config.toml
num_hidden_layers = 9
hidden_size = 320
num_attention_heads = 5
num_key_value_heads = 1
head_dim = 64
intermediate_size = 1280
vocab_size = 2048
hidden_act = "quick_gelu"
norm = "rmsnorm"
norm_place = "pre"
norm_eps = 1e-05
positions = "rope"
rope_theta = 1840.0
rope_fraction = 1.0
qk_norm = false
attn_scale = 0.125
bias = "none"
tie_word_embeddings = false
parallel_block = false
init = "normal"
init_std_qkv = 0.0435
init_std_o = 0.0103
init_std_up = 0.0435
init_std_down = 0.00513
optimizer = "adam_variant"
learning_rate = 0.00107
lr_mult_up = 0.81
beta1 = 0.9
beta2 = 0.99
lr_head = 0.00438
max_grad_norm = 0.5
warmup_steps = 405
schedule = "wsd"
decay_fraction = 0.689
decay_shape = "linear"
final_lr_fraction = 0.0
batch_tokens = [16384, 32768, 65536, 131072]
max_seq_len = 256
doc_mask = true
train_tokens = 189800000
max_steps = 4439
dataset = "wikipedia_en"
Each number is 500 + 50 x the weight over the matrix's rms, rounded and kept within 0 to 999. Layers, rows and columns count from 0. Numbers have three digits each.

# up: layer 5 MLP up, 1280x320, rms 0.0348, rows 779-787, columns 160-319
# down: layer 5 MLP down (transposed), 1280x320, rms 0.0385, rows 779-786, columns 160-319
up779:488523503495457564489496487419447538467487450525433479536458564509420513547552533535501441577548422494407557536512412536457481506459499460584464586550575515525474532464374507495480536526475456492469481478498517483491450510511493502364497467565474507456495526487499510489546522508482547499397384402660605566564475518490517452397475512514490474484487479511515466509498538527506543499517530574497545499579473548485467486444379485528593505513519481542446529529583461448517509467486435
down779:518510519471477595484585554486448437508516487464557470537516445503530539461452480451512449478490427487526533504462520481483410469455493504463514459515532430490417509539532536529526461464469501446532419564519432438442468491423507511524576464501540461529581561501466464653480562489548465458449447451624554489506546557489433465556535470486487560528436587529531477417380526477488583591545482447451525455408420514519388528504508486532463442494504471546453405431524585451522424543497577
up780:498469415492519521478523459386460471563481490416420572656451516543441486594548529472532561474487535501513429489583433507353488439530468381533543445513601582452495513543501470542458473509441535441499541581450465476465460567475523428475527548464532499531415504473579535488479499552520502506521500474654565533519519420435402416473433456526413504526537499537516476500461454511437396499607494420503523491533508479517547485446492449539571498401539434601466539472437496420395596588584423
down780:511446515488412523504404476621479518499351406463402519562555438523505542576520463504406473474516563451563516458478482510420549417449418497473450503578472461473452528397472415447465475461543530496473504391563507574480443585499482520538495493440505476460421492477409547563477550447524558449529523535569513470529471507473457478470547426385537517490499548484487517439507487472575481524522531547596462462474535486520493568471536480465590444561459516565513537462526602507479578467537487
up781:479439431461479504452525540508466520527484449549474467539447475483488463483464415580530545519549470440406531457492496529471548572553376518599491564451623464484515619512445498527555492499488458498570478578453477553433474491494475353509484542571527488592395572508463463490591393522578572513519495559478607510581440470422534465467478464394451541488468298563537539490549413499531410461499576508482450563450533464412593602521550412509500420514492476490599622485459490505486466527407546
down781:555519454516546511446575483526429501494461556472534438550448421484533566416575546464423573381444416554628534500464570494513455514531460571571536449543496498515560476426461430521509526517525468508442521521549493480561390456571492580538504514479587547545493473415494475394566420577521440506535529572439491445499561543511512550428499554510609476443544475506472488519428557562527566414528537467503516442589461512465400410485547534500633516504460530473559517430507525482463533493477510
up782:406525492568569515547482459479511484404516497496481514499558527540573481523478503502504503448450454502472483479469493464419547508490473533558591573518502478477509480554469523478536549522513517416471523480497499575521514520511548485499509532459552608474482529568464461556505516508433506638551550428477551415476491510505579512533461462468467577507367517482488405474592452535522517493582445501464419622557513538519465581424538464526484515451483537572566521519486472510506528456549488
down782:576503460494569523462522494548428552493479488503469506498572510478424491484497430500547535553468538526551470594499529597607544471542568501511380401508495490430505461478525535533433455534567489554583513551472446521483486518512465536447461490573486453500467499401476495463500480486509481467511419485481523520573532514443436492502508497584510503449515544533489470467514511473487524494505566485552489494449565452521528479488448456508607522529514443491444466458426514479483468524464574
up783:463466376546535614509415496499522436550541470434483478509534536456495553567483439480507520432439493504488519559452488490524537480580552499471527501501513461543540498503514538486467524378503498485498495519457446465558520525545511434497424563510530579480407562485527463512585496488468611504482383461492477510544329523542466492475560445505455604446470496540496434433493384550465483490480492517447459561531503573405628517456488391552502540550531506593509529506543497406501567478501559
down783:454524487614560442536473462543529442506549537512533554516515443570516495453465471509536445544561481522501507441515509563512474455562541493388442465547505497502484498500548468615564568519508465526552460506497475506408536528491477548492517518522548467594498467479524531541533465536455609461509509538493479477538525558525499429518571497449500485478535430449536494491532665482403480445484498498464520507505483567462467509533449508435561504568430553484509544489540465480497465470534437
up784:418644467633459453519528428521528507531415476490495582482407511507534459524481377511449471472455490487452578451602492459434511586499475538503583497512520530489542508540476473504508494467417511522499491501519528557428492519585571452524724425391520561510511543505465551471500508479422526510384483552501485589423554409427510566480423546463475462511431508531508500505498564647564464341567505548473447522505484501529531596535550504511541559439569449493469619554536581528454574502521537
down784:449517471544490461513539608429487541588460418529518458410508553584607544344502545481530509540461488524428534423417541486447502608621494469582550391488431539475508428615432451502484563479470532528465452527438458455523546479616447361512533409499481559484485626456478573435581517443478548518443542510420444489548499532428463514490488582456429500525584493558557476486476618475475590498546622525493489557529558489549586479551453566564474517360518492527532497516487574541538436367543548
up785:492479554503458547470503513523469549405497517485516542555486588595515505435516469495546460505535492530519303403533508513522508522476535486538467575536549513472460480544465541499514475474521476336555568526478463484516508503533511481481534498452515525501450572420496521478417502466525549555463572541487494518596408480521500538529475477489452532488518508512462484496525473512474515538555490497512505465474602554550475607492495547523524593446549457468527551575451477411512523470528525
down785:522524451472551540476484420510520464520526506529478456464569511549529497527470503573501487543534564488472564488467484532438491474388511467593471477531497476521524476655514472511457533477520415520546452507486486520598471532455504414547524496513455496485464448524518501528497466561516516510524496428458516507485497452460465582501509495467502478437500501489541509508523572550533582370380478481432534561546505437533526429586479492537542438567480498537493418476562507498504510478544475
up786:476505510532580539459464471481511651527460385549484499524451480501520510512533511603605522454492521473490628532461444510478527508415433472509470502426539513522489492516443438389477504493563617516611546516517463418439480575518507469517500511520495472538477556417521484503522411567495475548414501515544631565439500482463488463515491508440535585408474392469580477543438514478483506451498443568482490565600502464463491517502543509492519546458571388494534458431531547362483522490449566
down786:514459524520586512472521500454513543429489470571405522440471486512471467526474554546523438440543559501465543584455518541419500483461424395486417417473439616522524506460481389520389461550538554562503510518499460536517527492469391476504534422475472482513408467454459546453534495580527546518485488479507503499542472490486526490516563525476504513531469515485475472404537459507458571437470486475368485566465497518498560413547514496491639556576425520476490495475549573418433539505468410
up787:456495528526481483473468522429442515482492426507488546491392532560485494488451474583518419505439460518545557550495505512531557543512468588519405514552507523528459519500474583424432494363496396473417469464549447492409447533541506479456535482452507490549467473483479480499551487461600556420504445355489544490536386555515483427475508457519490509462497451538525504576592484496477530545598479555550517486549487572444517494493416520531540586485523399614444623496497467473478559504411553